Each number is 128 + 24 x the weight over its row's rms, rounded and kept within 0 to 255. Layers, rows and columns count from 0. The size above them is the row's rms in percent of the matrix's.

# layer 2 attention query, 448x448, rms 0.0461, rows 17-22,81-86,145-150,209-214,273-278,336-342,400-405, columns 384-447
size [103 160 103 106  90 103  80 101  98  91  97  89  90 107  90  99  91  95 223 129 137 106 114 116 118 169 113 126 101 112  89 107 149 123 126 101  97  89  92 108  98  92  92]
[[147  84 114 183 110 112 192  87 129 176 108 170 145 170 138  93 162 140 120 143 106 141  86 140 121 110 139 153 142 125 146 141 131 133 110 160 110 120 146 111 134 124 107 110 101 131 149 112 137  82  83  95 108 155 114 117 173 145 169 119 155  91  85  97]
 [ 61 173 113 103 129 127 105 137 133 145 126 138 119 126 133 138 131 125 125 127 122 187 128 130 128 118  85 126 143 162 123 136  91 140 123  88 135 117 139 182 138 159 127 120 121 144  86 157 138 105 171 115 134 116 162 126  90 141  90  56 133 180 174 170]
 [168 157 123 126 138 129 129 135 102 109 117 108 132 118  93 127 144 128 127 108 141 118 107 136 147 114 130 138 143 108 144  94 108 132 120 167 140 113 184 122 151 131 107 125 145 139 147 161 135 131  92 165  95 143 122 135 128 158 173 146 136  96 118 103]
 [108 149 142 119 151 124  97 106 142  55 167 118 120 110 114 139 102 152 129  76 187 130 149  94 159 166 142 108  96 141  81 143 163 129 123 115 116 171  77 128 163 122 136 110 140 139 109 133 108 151 151 159 123 109 167 156 122  75 115 121 107 162 144 136]
 [129 152 114 136 103 128 162 130  86 157  92 178 121 125 121 141 175 109 165 136  71 125 113  80 112 123 131 200 175 134 144 126 157 118 100 132  83  94 166 135 142 112  93 146 114 142 116 182 122 119 123  99 114 122 131 122  89 200 170 104 118 131 144 161]
 [131  99 100 143  90 127 104 110 161 167 111 159 143 136 185 147 111 109  95  94 102 158 101 122 101  90 152 111 120 133 134 114 116 161 165 161 141 127 129 149 105 146 131 137  96 103 119  95 148  65 122 123 171 155 125 101 135 119 132 119 133 117 154 128]
 [133 115 108 123 119 134 147 114 124 173  90 134 125 169 105 109 108 174 147 132 125 167 140 134  97 150 124 122 125 126 167 158 138 100 126 161 102 160 110 139 185 159 128  98 142 116 142 110 138  45 106 146  94 182 176 152 164 108 127 126 106  91 102 131]
 [ 71 174 105 103 124 128 127 141 137 123 145 143 112 129 164 149 116 125 148 114 156 161 175 136 108 116 113 143 117 141 131 138  90 118 135 109 138 147 165 166 133 183 126 128 114 138 109 176 134 138 181 118 140  82 137 110 102 126 112  60 116 178 155 182]
 [139 116  98 129 123 152 167 142  90 145 134 126 150 142  81 169 118 120 139 141 166 109 178 134 107 130 120 161 134 108 148  96 104 109 122 169  85 130 182 134  76 132 121 105 130 134 164 190 109 110 113 141 135 173 115 115 143 156 188 118 139  88 105 103]
 [102 131 173 166 124  90 114 116 130  80 142 104 125 131 134 112 139 134 131 153 156 121 124 151 162 152 109  83 141 131 104 132 116 164 135  77 131 116 112  87 108 104 122 135 129 159 114  75 138 132 154 105 162 133 127 126 123 111 104 109 133 172 131 133]
 [115 114 134 139 122 132 111 134 129 121  71 131  99 110 189 120 155  82  98  77  94 134 151 124 113 121 109 165 124  89 148 129 108 133 145 174 107 126 108 133 163 137 141 176 175  98 111 164 167 130 128 167 113 102 114 120 114 143 115 126 106 134 134 142]
 [135 116 118 105 103 140  81 115 101 153 126 152 154 124 126 116 132 120 149 144 118 122 149 173 139 152 122 137 138 161 110 134 157 126 156 146 156 139 156 162 148 174 123  71 108 117 125  96 173 125 105 128 103 110 133 129 137 133 150 125 160 112 138 138]
 [144 115 140 169  93 130 158 123 120 110 101 165 151 121 165  97 147 156 133 133 142 132  99 156  73 132 137 103 137 198 140 166 128 109 122 152  73 219 149 158 123 155 136 102 154 136  95 146 120  91 102 106 126 173 120 117 151 125 170 150 156 108 110 101]
 [ 82 188 113 100 138  76 113 121 140 117 128 109 117 109 110 153 119 110 131 134 132 168 137  97 160 128  97  93 114 138 126 143 111 138 115  83 136 108 126 162  92 127 114 116 116 166 103 164 129 158 169 105 131 134 163 139  94 126 101  81 132 184 165 171]
 [166 124 119 108  81 125 123 111 143 132 137 111 147 138  96 144 145 125 119 149 153  89 117 115 114 119 110  85 112 149 187 143 119 106 141 123  88 129 146 134  91 116 131 113 154 165 132 153 132 150 105 130 120 148 126 144 138 152 150 180 117 105 100 106]
 [112 145 135 138 144 118 127 128 105 133 172 107 133 137 129 173 121 152 144 160 149 167 152  97 110 108 117 161 144  92  88  82 140 158 175 105 180 119 160 124 168 124 122 115 107  99 122  98 105 100 167 113 126 107 158 126 143 139  92  96 105 152 195 117]
 [125 132 116 189 105  74 140 154 140 147  85 126 110 117 150 136 132  73 104  81 165 101  93 122 152 108 149 161 144  97 172 112  93 128 119 126  98  94 165 131 124 136 117  94 110 165 139 142 105 154 121 138 141 146  90 121 111 121 109 125 136 122 120 134]
 [122 128 103 115 142 124 123 117  87 124 122 126 145 123 121 112 185 172 172 103 114 144 123 117 146 152 154  79 120 117 112  97 137 148 142 141 138 137 137 169 133 165  98 101 108 136 124 160  91 134 111 138 128 154 140 100 155 138 129 129 124 123 168 120]
 [184  99 126 165 129 138 158 135 116 161 123 119 158 118 123 163 128 154 135 145 108  78 110 155  97 117 168 143 135  95 131 117 106 123 107 160 101 143 127  82 129 117 115 121 155 125 154 103 138 119  62 148 128 123 117 153 175 120 182 181 147  72  99  91]
 [ 65 168 142 138 133 113  94 146 117  92 124  99  87  84 142 162 110  63 133 142 114 143 113 146 156  89 123 117 109 138  96 112 122  93 122  95 144 128 158 145 115 132 167 152 109 145 108 133 135 146 152 118 106 115 139 133  89 142 106  68 124 166 171 159]
 [172 110 144 123 104 130 154 107 131 166 145 157 119 158 101 133 147 163 141 140 102 101 135 143 122 122 169 156 136  89 144  94 126 111 133 161 121 140 139 108 125 129 129 123 111 119 146 134 120 129  79 141 102 157 115 141 179 108 178 145 119  93 120  92]
 [117 115 142  92 121 141 122  95 153 184 142 179 123 152 161  39 140 105 106 104 101 147 151  78 162 129 132 123 160 130 165 140 153 115 153 141 144 113 143 154 124 146 110 172  76 146 130 148 133 122 139 124 126 170 116  60 112 159  83 127 129 128 156 125]
 [109 160 150 163 140  92  96 126 146 142 116  81 134  99  99 180 102 115 126 156 122 148 130 120 173 135 125 121 154 177 141 129 124 116 131 129 137 152  98 130 167  87 131 130 151 138 133 103 123 167 129 135  76  91 147 134 153 100 161 137  97 125 149 113]
 [133 107 133 148 133 124 159 137 126  75 125  79 131 107 196 166 154 104 119 138 121  86  89 166  41  61 124 131  86 101  92 144 113 146 140 108 131 135 181 113 135 150 158 123 122 114 108 116 147 136 136 162 140 117 163 147 121 121 116 114 163 130 112 152]
 [164  77 115 167  83 120 152 132 113 167 104 144 145 134 187 123 115 127 134 139 125 112  55 158  89  69 101 134 114  88 120  99  87 114 147 145 131 134 160 113  87 113 107 122 147 146 120 137 150 104  88 126 150 123 106 101 133 139 141 155 110  64  73 114]
 [ 68 154 126 107 116 132 119 125 157 124 109 114 110 130 170 142 100 133 129 117 140 155 114 127 143 139  98 122  90 157  96 126 109 142 134  92 130 116 143 162 109 138 139 110 128 159  96 152 139 129 179 122 130 117 136 104  82 131  90  75 123 180 176 170]
 [169 116  88  98 119 168 142 106 154 104 145  93 123 124  81 127 101 134 122 141 115 112 183 111 135 124 127 150 123  87 147 112 167 101 150 123  79 132 128 158 115 127 144  66 136 118 160 129 138 137  97 143 123 143  93 172 163 130 172 170 127 110 119 102]
 [105 162 138  75 173 158 116 100 135 113 168 143 107 108  66 132 118 162 120 136 109 158 194  90 183 161 147 138 162 148 138 177 125 129 123 114 108 137  86 138 183 148 115 116 120 118 133 116  91 127 141 165  81 136 179 157 122 108 121  75 131 164 164 128]
 [115 101  90 163 131 118 105 132 135 166 101 157 142  89 161 147 138 109 133 136 136 143  99  94 131 163 135 131  93 172 158 127 150 126 141 129 170 117  93 150  71 105 140 125 106 162 120 149 130 109 123 111 162 135 111  96  87 117 115 132 126 102 134 111]
 [139 109 112 167 103 128 109 142 109 136  96 119 123 142 209 137 125 109 120 114 117  98  43 185 102 103 108 111 124 104  78 113  80 139 149 136 174 121 162 101  97 159 116 115 152 116 108 138 147  79 133 109 150 107 117 100 106 130 115 131 132 109 128 138]
 [163 141 139 131 120 147 118 144 105  98 154 106 104 159 138 120 133 179 113 132 140 108 137  97 132 124  93 140 125 121 142 147 126 144 176 171 151 122 126 141  81 125 104 110 115 116 143 119 109 127 120 161 118 113 152 130 171 115 127 129 128 110 120 119]
 [138 123 163 159 121 120 127 117 137 110 135  94 127 129 166 101 121 145 139 102 128 143 126 156 101 143 115 113  87 106 125 191 174 148 106 123 148 138 133 138 126 162 110  92 136 122 128 114 165 109 142 134 131  98 144 125 126 123 107 152 115 135 101 110]
 [164 101 125 124 126 104 138 150 146 160 125 118 166 137 128 109 102 156  90 114 155  81 120 131 120 148 150 162 134  85 153 107 117  98 134 167 109 154 140  80 109  99  93 153 141 136 173 140 114 129  94  77 144 163 148  84 108 115 130 137 114  98 126  73]
 [145 127 105 121 120 141 138 120  83 129 132 132 121 122  68 160 126 116 120 159 114 124 149 138 155 124 160 154 158 115 129  58 128 112 138 137  91 149 120 131 118  98 155 125 144 132 163 144 129 144 108 134 115 104  51 146 146 139 164 140 125 112 108 115]
 [ 86 162 138  94 116 119 103 132 136 101 140 126  84 124 168 113 150 112 150 130 100 131 129 120 128  76  78 114 118 140 143 137 111 148 150  89 179 129 154 159  98 143 137 140 106 137  90  95 112 120 174 146 113 114 132 118 129 107  94  89 117 171 138 175]
 [139 113 107 139 155 114 112 109 110 142  93 122 166  98 107 121 137 100 126 144 113 148 122 146 108 117 111 126 150 130 142 127 143  92 147 127 116 124 127 143 112  61 188 160 148 144 144 116 114 166 135 134 133  99  88 124 138 150 139 148 100 132 109 139]
 [120 154 149 139 131 132 132 113 124 118  92 104 132  92 106 165 126 141 148 172 104 127 114 140 150 145 124 144 161 119 113 111  95 134 152 135 109 131 115 141 150 128 135 173 143 103 142  92 127 146 128 140 127 109  69 146 154 154 142 124 145 133 142 137]
 [131  78 115 120 119 133 135  85 109 153 122  89 125 163 167  93 134 129 134 139 113 184 120 155 153 143 145 136 127 114 133 135 132 112 156 152  66  96 139 134 157 164 119  96 135 134 137 126 142 138  92 156  82 101  95 100 151 163 132 119 142  99 136 117]
 [110  95 136  91 121 122 152 118 113 151 109  85 118 154 150 124 131 110 137 120 120 185 120 125 110  93 147 181 117 111 130 154 133  78 108 131 101 129 159 144 166 131  96 108 166 115 130 148 144 101 103 132  97 121 178 118 116 138  98  90  97  76 136 125]
 [ 80 159  80 128 102 135 116 143 141 146 132 148 117 165 167 100 122 131 137 122 116 155 138 163 114 131  75 126 149 152 111 132  91 141 143 111 156 115 130 157 123 162 108 116 109 114  92 168 122 130 175 115 117 126 144 109 109 124 105  93 124 171 133 167]
 [147 131  88 155  92 164 139 150 101 129 128 117 149 167 105 125 124 134 112 121 148 111 168 129 121 137 114 127 152 103 148  65 123 126 109 142  61 139 190 164  91 133 113 138 148 118 157 192 106 135  95  86 114 162 113 128 143 151 138 149 129  79 138 105]
 [114 151 192 136 160 128 134 128 145 114 120 150 136 119 105 138 153 169 135 111 182 141 141 107 159 158  77 117 153 136  97 137 147 114 129 114 141 108 120  94 106 116 130 159 109 151 116 108 122 145 179 124 163 119 119 160 108  99 145 112 144 177 118 161]
 [103 118 110 151  85 141 118 151 124 127 105 136 124 113 147 136 170  79 116 115 111 119 129 133 120  79 115 132 108 110 147 160 130 138 139 156 120 111 119 148 162 120 118 104 177 127 113 134 156  80 136 137 113 108 114 101 116 134 123 157  93 135 125 120]]
# layer 2 attention key, 64x448, rms 0.0424, rows 16-21, columns 384-447
size [ 78  83 124 145 106  95]
[[149 137 100 132 122  93 139 134 154 122 110 174 120  93 116 115 168 105 114 118 138  78 145 137 111 146  99 137 162  98 152 136 147 146 105 143  87 145 105 101 130 111 155 132 173 150 144 147  98 125 137 103 107 107  77 118 123 138 144 189  61 161  97 107]
 [112 103 101 161 135 154 132 116 144 151 134 148 126 135 120 158 166 149 111 121 138 133  96 102 180 166 146 114 151 155 116 133 161 173 126 100  72 121 110 122 103  98 136 101 151 157 151 115 138 136 126 127 153 123  97 106 128 126 157 183 113 146  97 102]
 [108 182 121  81 137 157 102 111 127  81 156 128  92 134 135 120 160 104 130 133 140 126 169 158 116 104 101 111 101 131 164  91 149 125 149 111 107 117 151 120 102 145 148 163  93 139 111 158 139 134 186 130 152 163  97 137 125 149  85 112 141 186  93 156]
 [190  70 128 144 151 141 138 138 154 163 140 111 121 122 153 132 137 179 111 137 144 108  90 118  97 132 157 136 120 101 113 121 137 121 144 152 138 127 132  84 125  95 122 130 107 130 149  89 133 132  78 140 140 147 184  97 176 142 117 132 179  92 116  84]
 [104 153 102 108 126 136  73 126 134 141 113 143 122 156 109 135  98  85 131 101 109 114 172  71 137  95 100 127 148 131 147 117  97 128 120  78 149 134 112 165 133 118 123 113 105 114  77 155 135 136 156 143  80 140 134 148 123  93 140  97 114 123 135 152]
 [ 95 133 122 142 166 134 179  96 108 160 160 100 141 167  99 175 141 154 140 166 114 148 101 100 134 148 170  86 121 139 107 145 141 136 117 106 145 103 127 117 117 164 129 146  98 169 158 133 154 119 117  93 157  91 133 148 114 130 131 112 132 150 160 124]]